Weights of a small GPT-style language model, trained from scratch on English Wikipedia.
Size: 8 layers, width 512, vocabulary 16384.
Architecture: RMSNorm before each block, rotary positions, biases on query, key and value, tied embeddings.
Training: a variant of SOAP for these matrices, 972M tokens, 3707 steps.
Each number is 128 + 32 x the weight over its row's rms, rounded and kept within 0 to 255. Layers, rows and columns count from 0. The size above them is the row's rms in percent of the matrix's.

# layer 5 MLP gate, 1024x512, rms 0.117, rows 765-799, columns 256-319
size [ 99 101  95  98 103 103 100  99  96  91 102  97 107 100  98  99 106 121  95 101  98  91  92 103  95  99  97  93  96  90 100  96 101  94  97]
[[160 152 121 181  94 143 123 153  98  94 131  88 103 129  97  96 133 154 141 104 115 127 119 101 153 117  74 116  98  91 155 102 132  87  81 147 174 135 153 145  98  64 135 162  65 183 129 103 132  90 171 174 170 130 118 118  90 215 156  58 155 121 121 171]
 [209 131 135 115 110 157 119 125 106  76 184 179 120 118 131 154 164 128 178 130 166 142 111  81 119 135  97 114 133 129 152 171  99 102 130 123 128 116 121 166 174  87 162 117 131 123 151  58  88 157  90 114 162 178 107 180 149 148 184 102 101  71 198 112]
 [115 130 115 108  55 101 183 180 102 100 117 125 150 183 147 151 132 108 121 179 164  63  79  65 162 115 115 117 120 149 157 155 193 146 162 121 182 120  92  88 166 118 136 148 159 137 152 183 122 131 118 116 107 118 139 163 152 141 149 100 123 130  83 157]
 [ 84  74 133 117 117 145 104 107  94 125  76  86 119 202 114  58 115 149 137 112 112  76 100 131 143  93 137  62  82  88  91 104 143  98  86 104 119 106 130 157 139  96 160 214 177 125 107  39 113 123 116 167 219 110  71 174 104 149 130 171 143 166 155 145]
 [160 151  87 105  83  85 147 161  93 111 115 129 144 121 146 120  91 137 115  99 108 143 129 131 149  70 132 103 125 147 141 197 113 134  85 164  79 158  82 115 106 134 116 131  86  99 185 133 132 190  85 147  74 162 131 166 114 120 141 141  60 158 118 130]
 [100 135 142 154 105 148 105 146 107 210 137  47  94 142 152 125  89 138 197 144 134 152 118  75 167 124  97 135 166 107  82 135 135  76 110 119 176 122 140  60 160 116 164 154 138 140 149 164  98 105 106 123 115  32 135 156  73 111 122  98 111 124  98 145]
 [107  87 147 126 143  92 166 132 101 117 116 118 123 113  94  78 138 167 145 103 120 151 136 173 150 147 103 134 106  80 142 127 120 133 150 130 153  83 157 127 156 201 120 128 122 124 154 183  84 154  92 124  67 149  86 123 181 169 157 128 142 142 124 142]
 [115 138  95 104 133  98 154 143 117 104 122  99 108 178 168 136 146 136 104 122 137  71 179 144 129 156 136 124  99 131 100 167 111 181 152 154 143 124 137 108  98 136 168 136 143  91 163 125 138 144  84 176 154 122 126 143 105 155  86 109  80 127 128 153]
 [130 111 159 135 156 142  86 162 135  98 161  68 104 129  80 122 110 132 110 156 176  93 105  97 164 139  90  94 105 136 153  95 130 148 103 160 169 128 139 111 154 132 122 115 118  98  63 127  99  87  63  96 166  98 183  86 126 101 147 121 111  94 156 161]
 [112 167 154 101 201  85 166  79 104  88 130 148 107  90 168  80 152 150 139 131 146 134 135  82 178 109 106 117 104  83 116  83  94 139 106  47 111 168 115 127 153 164 157 153 101 126 142 172 103 172 137 109 129 136  98 124 128 122 101  56 120 155 116 140]
 [132 108 118 130 155 143 162  64  85 140 104 110  95 190 100 199 122 162 128 184 151 193 191 116 119  88  65 153  86 156 151 143  91 103  70 147 155 104 123 112 106 155  50 117  96 107 127 152 180 146 122 177 126 126 166  63 145  90 153 122 150 164 165 173]
 [ 99 126 169 134  71 116 154 111 164 148 129 145 139  87 108  43 124 140 136 161 148 138 114 147 137 120 116 100  72 165 148 167 119 110  59 122 134 195 167  99 106 134 107 154 138 150 107 154  94 153  80 160 155 110 122 144  75 163 108 158 200 155 100 164]
 [155 132 189 114  90 127 128 145 148 106 150 157 111 145 170 170 184  69 125 132 135  80 150 220 151  77  96 112 172 160 123 147  98 166 125 131  86 100 175  97 130 114  84 102 141  96 113 114 127 140 107  96 111 123 170 164 115 182  62 115 178 164 137 131]
 [ 98 111 178 140 119 137 191 160  55 110 137 109 178 120 100 145 128  85 155 104 129 113 146 130 164 135 154 117  97 138 164 140 201 135 152 130  73  82 166 144  80 108 130  38 167 122  85  90  91 138 122 120 120  48 156 106 140  91 106 137 124 163 167 123]
 [118 146  97 104  80 141 141 142 133 131 148 113  99 166 134 146 117 135  94 136 165 185 156 106 101 114 127 156 101  75 157  80 169  74 140 129  89 171 153 147 205 125 133 124 137  78 127 145  86 182 100 137 117 144 162 131 141 108 122 126 157 178  97 127]
 [133 131 143 140 114 103 129 137 162  66  82 107  78 155  85 124  83 106 177 145 162 123  76  81 123 172 133 143 125 134 120 153 114 155  90 122 170 148 106 154 159 151  86 122 129 126 152 108 172 115 136 159 160 142 179 141 150  53 177 153 102 125 166 150]
 [133 115 113 160 103 139 168  94 168  70 184  92 105 185 139 124 141 151 145 146  87  84 146 119 140 118 116 118 100 126 148 169 113 113 120  72 122 121 194 153 162 128  72 123 128  74 144 153 153 111 131 151 120 168 136  87 124 130 141 124 178 150 142 126]
 [128  79 139  70 128 120 158 142  65  98 113 101 124 124  90 158 114 101 142 117 105 157 233 118 127 126 112 143 165 158  74 174  76 118  91  67 133 125 144 115 165 114 102  90 151 165 134 143 146 171 102 146  75 169 128 110 123  93 113 151 134 103 153  58]
 [185 122 151 158 120 116 114 108 111  94 208 118 109  84 156 134 173  95 133 102 166 155 192  90 133 121 157 127 158  97 120  73 126 149 149 113  98 121 127 125  88 112  57 134 104 126 126 148  85 138 167 197 146 107 130 150 151  87 171 144 200 103 153 130]
 [125 116 133 117 186 122 128 138 187 104 119 134 143 174  98 109  85 129 156 151 185 152 100 101 157 169 139  71 141 157  87 149 160 132 167 179  91 160 187 168 114  97 155 118  99 110 111 125  97 122 121 113 163 174 198 109 111 111 112 116 134 153 145 109]
 [134 128 112 108 177 107 198 139 152 160  80 154 177 115  68 162 121 174 175 105 150  79 200  81 139 126  91  99 123 191 124 172 114 156 122 117 142 119 153 131  86  68 124 176  87 191 145 162 153 129 159 127 165 128 127  97  93  59 122 134 128 107  76 154]
 [123 183 129 134 122 101 130 177 107 100  87 148  83 137 193 170 102 132 133  92  96 190  68  81  96 145  58 162 117  82 148 143 114 121 109 118  84  29 146 132 179 165 168 123 165 122 142 181 167 133 157 109 124  98 107 200 176 152 110 141 137 104  92 105]
 [142 118 123 111  84 143 191  73 140 110  83 178 193 154 134  73 140 116 182 138  82 124 165 112 153 140 143 115 162 118 174  85  96  97 152  87 128 120  90 140 141 175 105 106  73 111 103 148  89 154  69 107 175 164 108 119  52 170 169 174 123 154 121 190]
 [ 85 122 131 152 146 102 124  95 164 125  62 179 143 201 167  93 138  87  89 155 192 143 160 149 179 114  97  93 106  88 140 163 150 119 124  65 138 152 120 104 174 127 144 108  97 123 179 129 162 131 165 148 150 134 136  98  72 144 135 134  89 108 140 118]
 [101 153 134 145 143 116 124 184 126 173 151 137 158  75 144  86 125  93 168 189 123 181 143  71 130  95 130 128 120 127 184 166 149 129  98  90 147  61  85 157 111 165 118 100 107 115 115 158 104  53 165 105  84 143 133 157 143 135  84  55 105 131 144 163]
 [166  82  79  57 173  86  68 126 145 132 138 215 101 132  88 147 121  92 117 132 149 109 170  63 110 100 137 120 147 127 163 196 149 150 122  87 158 156  76 166 115  89 122 127 137 140 152  92 206 121 113  88 191 163 122 111  93 133 131 145 171 121 203 127]
 [137 185 199 152  67 156 185 125 151 152 107 195 117 140 120 153 135 158 127 119 152 112 100 108 108 142  54  77 138 152 132 166 143 178 125 132 130 129  91 156  97  68 156 136 112 138 130 121 159 157  99 143 143 127 151 138 118 116 160  91 151 136 145 110]
 [ 97 110 117 180 181 117  87 136 180 137 174 148 152 139 133  73 142 132 120 113 120 182 128  86  61 125  77 165  65 157 134 125 140  76  84 139  98 135 141  96 151 134  90 120 114  69 167 116 152 124 112 131  97 122 116 122 150 127 125 199 108 127 113 186]
 [114 126 133 103 162 120  90 178  60 193  85 173 176  95 140  94  97 178 171 129 106 174  76 195 138 163 138 196 152 140 115 127 153 158  84 126 136 172 135 155 157 171 162 170  58 105 133 167 144  77 106 163 114  90 105 167 161 117 156 109  97 106 114 153]
 [103 148  82 186 114 161 142 115  86  99  86  80 163 187 158 125 110  83 138  97 116 152 181 117 102 103 119 147 185 121  95 162 159 144  92 105 111 131 135 145 132 105 120 131  88 123 157 139 155 113 213 146  63 156 133 145 127 137  97 137 146 169 111 135]
 [113 154 156 101 138 110 145 130  84 167  88  89 158  93 136 140 181  98 100 106 149  91  78 111  73 118 150 142 144 128 152 126 183 161 140 159 163 116  93 102 147 132 197  72 132  81  70 118 103 111 176  76 173  83 128 131 186 104  81 161 127 185 104 137]
 [ 61 100 183 168 169 156 105 128  97 118 164 144 129 109 113 184 150 107 102  91 119 129 117 118 194 128 168 106 143 167 106 113 128 124 102 183 103 123 166 155 147 140  87 171 101 185 145 127 181 147 157 142 141  92  96 129 168 135 148 122 109 154 155  91]
 [160 155  91 140 158  71  86 131 126 167  82 150 161 160 142 101 121  82 113  84 146 116  86 106 119 116 131 120 122 188  93 155 156 163 107 128 140 110 169 230 135 108 125  87  88 129 141  81  93  97  73 133  91 137 179 234  93 162 115 159 122 116  82  66]
 [139 155 123 162 190 125 155 159  61  85 134 186 109 113 136 121 126 157  72 118  85 143 104 106 152 111 124 134 153 163 139 172 162 197 112 207 108 168 180 152  45 118 146 156 151 119 139 165 141 122 118 131 151 153 173  77 149 127 185 169 114 144 159 103]
 [119 116 130 189  81 161 137 182 150 146 169  66 118 159 127 136 143 168  83  89 138 106 134 116  98 184  77 123 137 115  48 148 131 124 142 103  97 137 140 134  97 151 128 161  93 146 146 115 137 115 149  83 152 201 130 216  87 145 125 123 113 128  95 161]]
# layer 5 MLP up, 1024x512, rms 0.125, rows 765-799, columns 256-319
size [ 96 104 103 103 102 104  97 100  95  90 101  92 104 101 101  99 111 102 100 101 104  97  96  99  96 101  98 100  97  88  91 103 107 100  91]
[[155 103 165  76 142 125 116 108 139 101 164 132 126 165 230 156 134  74 137 141 195 161 143 178  98 117 142 195 187 135 175 112  90 192 111 165 112 134 147 166 128 109 121 153 150 112 175  93 135  95  83 110 115  91 122 179 102 157 171 161 129  70 149  95]
 [145 173 129 146 142 178 148 188 129 185 150  84 165 158  78 139  50 160 106  80 107 165 124  84  79 161 132 118 181 119 106 174 134 136  73 129 154 149 122 128 109 116  96 159 134 149  27 154 134 106 150 130 139 125 113 182  53 139 101  95 137  99  97 112]
 [113  95 194 145 138 183 127  87  77 108 146 129 108 110 164 151 174 115 197 154 162 165 133  84  85  85 188 107 130 147 166  76 160  98 108 165  65 157  76 188 112 138 125 213  80 135 112 180 150 143 119  83 161 114  98  93 139  74 185 154 114 144 153 144]
 [138 169 137 161 237 181 101 151 107 101 132 164 168  87 107 139 142  62 100 115  98 143 121 158 193 104 177 206 122 125 140 134 113 138 132 132 141 138 167 177 116  98 153 104 111 140 135  93 140 147 185 100 149 160 124 122 125 143 128 122  33 105 108 151]
 [128 138 223 131  83 106 195 118 137 120  91  99 143 127  99 121  91 125 103 127  70 137 112 148 132 105 120 174 160 137 119 167 150  99 175  69 168 125 110  79 104 106 120 160 172 105  94  63 122 145 149 113  93  91  71 135 110  93 142 153 134  95 100 157]
 [146 115  86 165 148 135 124 151  55 143 146 133 133 134 146 164  91 105  70 123 132 104  57  70 158 119 146 208 130 145 104 156  73 137 103 114  93 100 127 188 102  74 128 143  74 153 192 124 149 126 110 224 158 112 112 123 132 152  82 117 202 136 192  49]
 [ 49  83 140  74 135 141 131 122 136  96  90  93 167 103 135 176 120  82 109 163 142 106 141  80 154 104 111 108 170 136  75 162  91  88 179  84 110 107 102  79 110 147 112 153 118 171 121 172 169 158 134 177  95 131  93  75 107 120  90 139 121  98 167 102]
 [198 101 123 170 138  93 196 112 149 157 111 132  91  89 129 145  76 122 131 171 162 132 153 159 113 149 143 143 109 168  70 122 140 118 104 128  91 140 151 118 126 155 160 161 112 119  65  68 102 107 191 153 154 127 112 121 163 134 107 148 136  68 137 138]
 [160 145 123 135  76 155 165 183 149 128  85 121 143 134 131 127  79 133 131 169 156  91 175 142 158  66 168 122 145 180  92 137 112 106 198 106 143 129 106 106 142  78  91 100 104 162 180 128 148 137 104 150 212 107 153 147  99 108 146 121 125 132 131 114]
 [153 106 192 161 167 156 119 121 129 177 158 107  74 149 167  62 163  70 105 144 127 121 136 153 152 119 158 111  87 126 103 161 156 125 135 166 135  84 130 149 136 130 126  31 199 114 116 164  80 141 172 155 170  98 181 118 142 109 103 187 161  88 160 166]
 [ 92  97 200 109 109 135 117 114  88 145 115 120 129 153 124 103 103 163 141 179 125 119 159 128  87  89  63 101 135 124 144  83 155 103  79  55 144 178 109  99 105 141 107 181 140 138 144 150 130 132 148 106 178 138 107 126 124 156 152 145  75  96  64 159]
 [ 98 146 150 126 149 118 139 108 117  55 111 137 156 127 137 157 167 174 141 131  66 158 102 132 208 189 120 105 119  99 103 125 148 133  91 174 132  87 158 178 161 148  78  89 144 122 147 148 121 126 172 137 138 146  86  60 125  73 129 126  70  93  61 123]
 [182 125 143  89  66  76 159 118 129 117 120 136 168 174  83 114 137  98  90 139 139 178 138  79 105 175 137 222 124 155 153 171 145 134 148 149 120 108 124 151 157 122  83 131 142 117 138 131 122 126 131 180 155 161 160  86 153 161 130 170 108 152 139 124]
 [ 95 120 148  78 147 108 122 115 100  95 117 111 108 122 133 176  65  89 125 187 114  98  76 121 169 184 127  71 105  80  72 154  61 132 102 112 119 106 120 161 179 126 168 120 180 110 126 102 115 150 163 164 159 233 113 144 123  98 105 119 141  75 112 118]
 [177  74 101 144 111  90  98 173 153 103 136 108 156  99 123 175 135 140 157 123  83 117 100 174 207  76 159  99 129 112 161 103  97  86 126 105 136  84 153 101 125 181 130 105 156 134 120 112 110 125 132  14  94 148 165 115 109 120 112 152  97  94 111 127]
 [113 190  90 147 107  86 163 130  91 136  91  86  91 139 123  92 111 111 152  89 178 100 120 130 124 146 133 139 101 125 135 124 136 109 183 116  80 140 177 119  70 105 100 149 175 137 115 119 141 102  55  92 126 140 132  96 110  78 146  69 160 124 125  93]
 [143 107 172 147 127 107 128 138  84 135 104 107 124 146 101 126 140 193 172 101 140 170 126 126 107 147 164 110 135 238  78 125 170 111 136 160 153 174 113  75 103 149 115 171 116 110 121  93 169 110 135 153 107 162 127  63  35 100  81  85 100 146 159  94]
 [133 142 151  77  95 107 152 140 109 161  85 113 164 137  93 139 153 192 120 141 114  73 117 141  72 120 160 155 198 131  98 176 126 182 116 165 150 112 156 101 159 129 141 104 101 140 126 148 105 164 109 181 156 154  90 103  53  73  96 108 187 122  82  96]
 [142 185 105 173 167 158 109 120  82 169 146 198 101 162 167 138 124 164 142  96 133  77 188  55 155  90 153 124 124 162 133  62  89 134  87  95  77  74  79 157 103 102  99 152 159 148 150  89 147 114 100 159 144 155 125 143 176 165 168 137 164 159 187  96]
 [114 173 100  72  57 109 136 149 189 171  80 116 115 146 152 111 119 105 138  99 130 154 111 119  73 152 113 156 117 113 164  76  36 145 160 149  73 133 135 159 119 129 110 123 162  89  49 147 150 130  98 126  56 126  83  78 164 108  99 100 136 134 157 103]
 [173 180  94 143 125  63 120 126 126  54 164  85 112  71 129 147 123 101 119  90 103 174 184  93 127 159 103 135 104 163 122  73 222  75 151 190 177 129  34  93  93 129 121 142  65 106 106  85 112  90 108  97  75  96 142 115 145 121 157 116 145 120 110 130]
 [183 113 183 128 118 106 163 103  82 151  71 148 126 136 185 185 140 167 130 134 157 143  98  69 133 153 122 125  69 135 199 154 128 172  92 140 169 155 135 131 125 142  96 118  70  73 150 126 109 114 146 127  90  42  91 100 131 139 134 159 103 179  67 139]
 [126 156 118 117 142  65  88 144 133 126 119 215 119 184 122 135  82 148 115 127 130 182 119 142 150 120 145 149 137 166  90 161  77 158 121 137 164 125 138  97  95 115 160 184 130 164 107  41 125 113 158 158  84 110 143 112 130 132 124 196 165  83  78  82]
 [ 79 151 114 109  71 144 146 137 111 175 139  96 153 147 144 164 201 113 139  87 127 149 125  85 116 181 119  73 124 129 178 127 140  79 139 130 117 161 127  76 158 154 194 141  94 119 119 102 103 150 130 109  87  97  91  95 105 165 102 109  82  93 121 183]
 [161 101 142 145 147 170 102 191 102  78  90  59 134 155 113  86 114 144 162 137 137 113 171 142 107 155 137 154  95 108 149 102 138  94  67  94 230 111  96 103 120 166 111 123 132 136 139 156 160  73  92 120 120 150 161 133  99 140 110 151  51 111 197 170]
 [133 116 153 144  99 136 150 110  56 166 160 103 146 102  77 167 142 143 129 155  34 109 137 151 153  50 120 126 102 142 109 174 158  50 125 126 136 101 160 109 144 146  89 109  89  79 110 171 158 148  85  70 135  86 164  79 123 107 142 100 115 117 101 136]
 [ 95 144 106 109 131 129 133 141  95  77 103 155 115 140 133 132  81  92  42  77 141  82 214 154 126 113 179 144 139  77  84 149 177 153 184 170  66 183 161 150 162 140 134 168 129 131 119 197 167 120 156  66 151  90  79 110 142 126 124 146 137 145 194  73]
 [115 129 125  80 148  71 196 175 111 129  91 111 141 161  68  93 140 106 120 155 143 121 183 152 154 159  98 173 103  79  82 148 120 142 180 115 163 101 133 195 217 154 130 127 104 162 142 160  79 140 158 153 158 158 172 145 123 125  47 118 181 112 130 173]
 [ 76 149 135 118 133 110 138 100 153 143 169 125 133  92 147 125 131 159 144 116  89 129 162  42 135  94 147  86 148 141 120  94 148 135 150 136 105  81 190 129 140 124 105 149  92 144 144 153 121 136  74 128  67 104 124 128 131 140 137 157 146  70 113 131]
 [ 86 159 137  98 169  76 154 204  92 139 169 142  94  93 154 104  89  75  84 149 168 129 153  98 146 155 126 140 140 105 113 190 177 239 170 159  80 114 113 122 129  89 174 121 110 170 165 103 126 124 168  78 133 140  39 119 180 111 120 125 131 133  80 121]
 [115 132 190  77 125  98 140 104 186  73 135 100 120 173  89 101  75  93  86 162 158 120 144 145 157 148 128  72 161 103 150 164 112 138 130  83  88 118 163 159 154 100 142 159 134  73  86 145 136 135 127  63 135 114 112  86  85 135 134  82 108 128 156 194]
 [120 144 114  79  83 139  69 132 142 121 138  68 118 129 113 142 137 145 107 121 141 123 165  65 105 151 139 144 124 100 128 141 120 158 120 114 127 127 131  69 158 155  78 145  76 143 115 182 177 108  99 108 160  86 140 109 106 130 115  75 115 141 167 146]
 [142 120 140 106  91  93 127  93 147 133 149  97 128 102 129 133 106 148 101 127 140  88 218 188  60 148  72 124 134 117 179 146 182 169 145 136 125 107 148 105 115 125 133 145 135 125 158  97 114 121  79 130 101 110 104 113 121 148 128  82 118 116 125 154]
 [120 118 129 132 116 109  88 124  86  97 147 145 110 135  97  73 137 110 126  67 123  77  49 106 118  89 124 121 150 128 151 109  76 136 110 163 112 182 180 135 129  84 111  91 119 112 100 195 120  98 126  88 150 168 171  99 124 129 100 118 102 126 148 127]
 [131 133 115 107  80 165 180  79  63 176  80 135 122  93 107 109  84  94 141  90 190 101 149 124 149 141  86 160 246 128  82 148 123 151 157 142 131  88  87 128 120 142 115 156 133 108 165 123 152 181 135  79  98 178 175 119 121 101  96 105 138 146 147 152]]
# layer 5 MLP down (transposed), 1024x512, rms 0.119, rows 765-799, columns 256-319
size [ 93 103 107 101 101 109 102 101 102  95 101  94  98 104  97  96 114  90  98 104 103  95 102 104 100 106 101  97  99  92  94 106 110  98  96]
[[173 149 173 162 162 113 208  96 148 159 143  74 144 145 152  91 103  91 168 138 104 101  80 145 118  91 148 112 137  88 177 160 124 143 150 105 144 112 138 179 144 157 130 180 196 129 117 109 110  97 164  94 102 106 125 122 137 121 164 114 140 139 145  99]
 [ 93 108 104 141 129 188 156 197 126 123 155  98 171  90 152 145 122 139 110  66 172 124 122 168 125 130  76 188 174  97  89 169 137 111 149 108  86 102  71 155 136 159 110  74  97 113  83 135  77 110 140 161 120 144 168  63 117 144 113  59 149 190 117 126]
 [122 105 164 128 122 139 146 146 117 111 145 148 119  74  91 110 167 141  89 119 157 171 137 132  70  95 145 170 166 119  66 138 138  91 106 151 130 107 118 115 156 105 152 163  83 144 148 153 119 155 112 139 142 127 157 103  96 132 102 116 110 196 152 103]
 [ 84 177  78 146  77  45 128 146 196 120 141 144 108 121 154 115 180 154  99  91  74 146 153 124 150 174 120 137 165 128 103 203 166  79 118  95  89 144 147 156 129 142 154 144 144 126 118 117  97  98 135 121 165  59 125 111 117 116 116 117 117  77 163 116]
 [ 87  83 120 140 111  97 128 155 111 143 149 102 106  54 185 149 100 151 130 131 167 117 151 186  91 145 102 153 136 142 127 148 105 111 123  99 170  90 160 165 113 130 192 147 143 111 125 131  96 135 144  91 156  92 117 205 186 187 125  88  97 123  87 141]
 [165 125 104 189 144 145 106 138 111 163 122 149 113  78 110  95 167 140 152 152 139 136  91 158 125 105  81 135 103  93  74  79 116 162 153 139 104  92 121 154 143 140 191  98 133 119 124 135 131 108 179 219 120 120 121 160 107 101 153 124 149 109 144  72]
 [149 117 112 113 130  72 159  94 128 120 120 125  69 157 140  80 102 119 123 189 106 123  98 135 110 148 100 104 199 110 112 112 142 111  96 168 126 139 164 143 172 139 175  92 155 126 126 142 158  80 127 129 143 162 116 189 138 102  98  83 106 105  90 190]
 [142  93 116 138  95 116 101 190 172 119  98  97 178  98 174 112  88 178 116 154  75 167 145  83 118  86 138 140  96 145 136 101 133  93 134 140  95 135 120  96  97 113 156 187 155 203 168 124  85  83  98 117 123 128  43 136 128 140 126 167 183  89 124  75]
 [130 141 156 189 116 147  68 160 126 163 124  62  84 127 129 124  65 152 108 104 103 168 155 120 142 180 125  80 104 151 134  98  97 175 146 119 141 125 138 149  91  80 139 212 131 184 134 154 156 105 114 188  99 152 135  96  82 133 124 122 130 191 167  98]
 [161 150 144 110  91 133 117  87 182 151 147 112  71 134 123 119  57 156 104 182 129 143 151 125 147 118 178  56 183 155 139 189 103 136  90 187  74  89 101  66  60  95 102 117 127 110  95 140 155 149 128 142 179 152 109  79 121 108 118 111 116 147 107 131]
 [135  79 116 104  85 141  72 137  79 121 185 143 135  91 143 144 123 114 162 177  90  89 118 156 191 110 111 107 133 128 123  69 197 116 130 144 147 123  96 141 121 116  86  99 137 179 126 151 152 143 175  62 174  91 161 139  29 149 145 120 139 153  60 167]
 [167 143 196 106 141 179 107 159 124 118  75 137  62 189 116 154 158 151 125 175 135 162  78 149 157 198 112 123 106  68 124 180 133 123 165 179  90 136 139 115  51 121 100 107  83  60 208  75 224 139 129 105  84 116  96 149 100  80 169  27 112 129 150 113]
 [124 129 113 134  41  92 157 108 144 136 129 107 137 185 148 102 145 145 141 124 149 132  56 197 126 153 124 168 124 103 135  80 120 155  72 104 114 103 153 139 167 115 128 192 180 121  88 156  69 135 136 107 142 103 175 176 137  64 109 119 166 124 112 174]
 [140 142 131 150 110 105 126 100 149 124  64 131 106 126 144 144 156 159  81 176 100 133 119 149 149  50 144 117  72 133  93 175 100 151 114 122  59 118 176 111  94  87  72  70  64 106 139  47  91 106 112 114 108 164 124 152 119  94 116 153 119 112  93 120]
 [ 96 131 152 113 142 167 186 119  98 128 117 131 140 120 134 128 166 123 143  86 186  89  69 189 107 148 152  68 119 118 147 115  80 101  98 133 188 133 110 114 144 134 130 255  89 175 181 105  82 137 113 130 123 126 196 153 117 134 188 112 145 109 141 131]
 [191 142  88 120 145  96 137  86 111 110 115  68 123 124 116 176 150 146  79  86 104 109 185 203 124 149 140  66  89 166 116  73 128 188 165 180 122 158 167 142 115 176 148 245 105 147 155 127 151 140 104 120 161 149 109 163 175 147 156  88 113  93  42 166]
 [157 137  85 112 158 147 134 216 148  86  86 108 141 159 101 109  86 161 138 130 159 129 135 158  97 185 136  93 118 181 105  64  97 124 143 137 108 156  72 102 101 116 150  64  82  84  75 156 153 164 100 115 107  98 131 102 141  83 180 133 108 165 143  88]
 [102 103 135  96  99 112  96 142 108 114  87 108  81 140 133 136 120  77 136 113  88 209 199 103  91 132  84 140 118 130 160 125  59 141  96  85 144 167 154 164  96 133 107 115 161 123 167 184 118 112 153 102 112  97 155 143 120 118  78 154 114 153 132  72]
 [194 169 123 172 120 134  69  97 166 144 157 127  89 141 140 131 158 157 132  91 133 171 178 165 147 122 112 133 124 145 174  97 123 179 186 113 165 115 103 141 114 106 132  71 124 151 167 155 145 117 148 128  83 155 181 198 177 177 123 114 175 126 179  87]
 [ 69 115 166  86 140 122 148 114 151 141 104 116 143 135  68  85 162 157 154 181 132 147 144 111  86 192 123 161 123 131 101 140  98 120 141 114 129 102 148 120  73  99 119 220 123 118 134 200 150 142  86 132 105 154  52 137 141  51 144  37 140 133 190 103]
 [165 112  72 116 140 135 176  92 134 107 172 159 127 104 133 115 116 112  93 173 152  70 165  66 172 168 156 116 125 137  58 145 122 161 152 132 139 139 141 148 117  71 121 123 125 127  96  56 133 123 148 105 167 139 125 122 139  93 117 192 204 104  65  97]
 [136 159 154 131 191 125  69  98 170 124 145 104  77 102 130 145 117 141 136 133 148 138 135 121  66 104 188  98 133  85 142 140  85 133 134 103 117  88 153 131 108 183 129 167 147 169 155  81 129 132 146 112 144 119 110 161 169 133  99 196 162 106 112 139]
 [164  96  79 147 157  61 107 124  64 114 143 139 174 139 115 143 127  91 119 173 109 120 165 167 133 124 129 136 161 141 109 109 124 103 103 104  87 100 130  94 153 128 194 155  87  75 163 171 173 170 128  96 112  79  84 116 124 134 105  85 123  55  98 105]
 [ 82 118  91 148  94 137 212 140 151 179 153 163 111 143 139 135 105 108  89 116 160 157 113  68 129 164 101 114 130 130 111  82 171 135 126 153 100 162 113 127 125 126 107 171 136 110 106 153 124 131 154  83  77  80 171 182 130 201 167 120 191 116  73  70]
 [170 131 197 142 125  89  84 156 190 122 157 125 113 115 117 116  90 167 171 116 131 111 126 100 115  88  97 137 147 136 130 192 132 154 118 147 120 121 100 141 140 131  61 169 118 151 116 110  89 165 146 107 148 158 122 187  58 131  82 142 115 119 157 126]
 [135 146 113 155  73 180  98 131   7 182 123 102 108  85 140 123 140 116 108 131 140 122 104 149 147 173 182 125 145 128 126 130 124 120 122  81 155  78 114  60 157 122 168 100  72 120 163 160  91 207 104 119 170 151 149 148 114 150 130 104 133  94 192  91]
 [206  99 145  97 156 144 133 101 121 146  85 110  70 146 159 165 104 125 149 140 148 145 201 144 149  71 112 121  80 106 104 146 107  99 109 132 125 113 124  81 166 118 148 149 150  89 188 127 130 164 174 124 112 105 145 159 103 156  75 114 118 112 159 128]
 [162 198 152 146  82 140 126 124  82 127 150 196 138  42 153 182 146 142  94 121  96 160 112 128 132 107 145  86 177 151 150 187 150 156 110 128 101 121 143 149  77 114 216 214 114 122 101 120 117  69 154 104 149 155 101 135 134  96 175  81 167 117 143  95]
 [118 105 118 163 137 146  82 166  84  98 113 114 130 129  84 104 151 200  87 165 149 211 131 147 160 157  65 145 100 151 151 143 135 112 104 164 129 101 124 147 124 126 125 168  81 105 174 119 176 100 112 143  73 104 119  78 111 157 104 108 119 130 163 153]
 [134  12 122 138 124 107 161 106 181 114 137 173 182 100 117  96 153 102 106 158 124  97  89 122 139  99 116 111 132 134 149 109 126 104  88 163 136 124 152 124 105 136 130 142 148 113 124 187 102 103 103 127 173 132 167 125 131  93 159 140  71 110 110 170]
 [138  96 109 120 100 165 125 127 117 153 190 191  83 144  94  92 126 165 143  73 121 104 170 104 177 124 112  86 150 174 132 167 102 107 127 128 187 140 139 145 110  98 112 255 170 158  95 105 104 108  83 144 127 180  93 127 137 162  80 132 127 154  87  70]
 [125 106 153  63 131 132 128 107  51 141 199 138 146 100 161 180 111 141 157 119 182 161  86 139 130 150 144 117 118 163 148 122 177 168 149 154  95  77 201 164  86 168  70  86 134 124 171 130 116 133 116 130 141 142  76 150 109  96 130 156 122 147 171 152]
 [ 73 131 151 180  92 192 183 106 111 152 129  73  81  61 103 119  90 125 142 142 189 102 174 107 176 115 200 157 170 124 118 120 122 151 121  82  82  89 103 150 109 115 232 110  91  99 123  97 128 146  76  83 108 101 109 112  85 112 105 131 166 107 109 133]
 [117  95 164 184 177  92 110 163 114 142 177 136 147 100 115 132 103 173 106 105 185 128 143 105 141 113 155  92 128  85  73 151 169 171 109  94 117 120 134 199 108 100 169  63 133 144 142 161  98 124  77 116 193 181 142  97 177 112 154 124 170 147 129  54]
 [ 98 161  73 181 105 126  71  62 119 132 181 199 184 155 174 134 109  93 126 147 139 133 105 150 210  95 115  88  97 217 138  89  93 113 127 132 132 144 131 134  93  73 144  74  97  98 140 184 163 164 147 143 154 141 152 127 150 142 123 139 116 115 124 144]]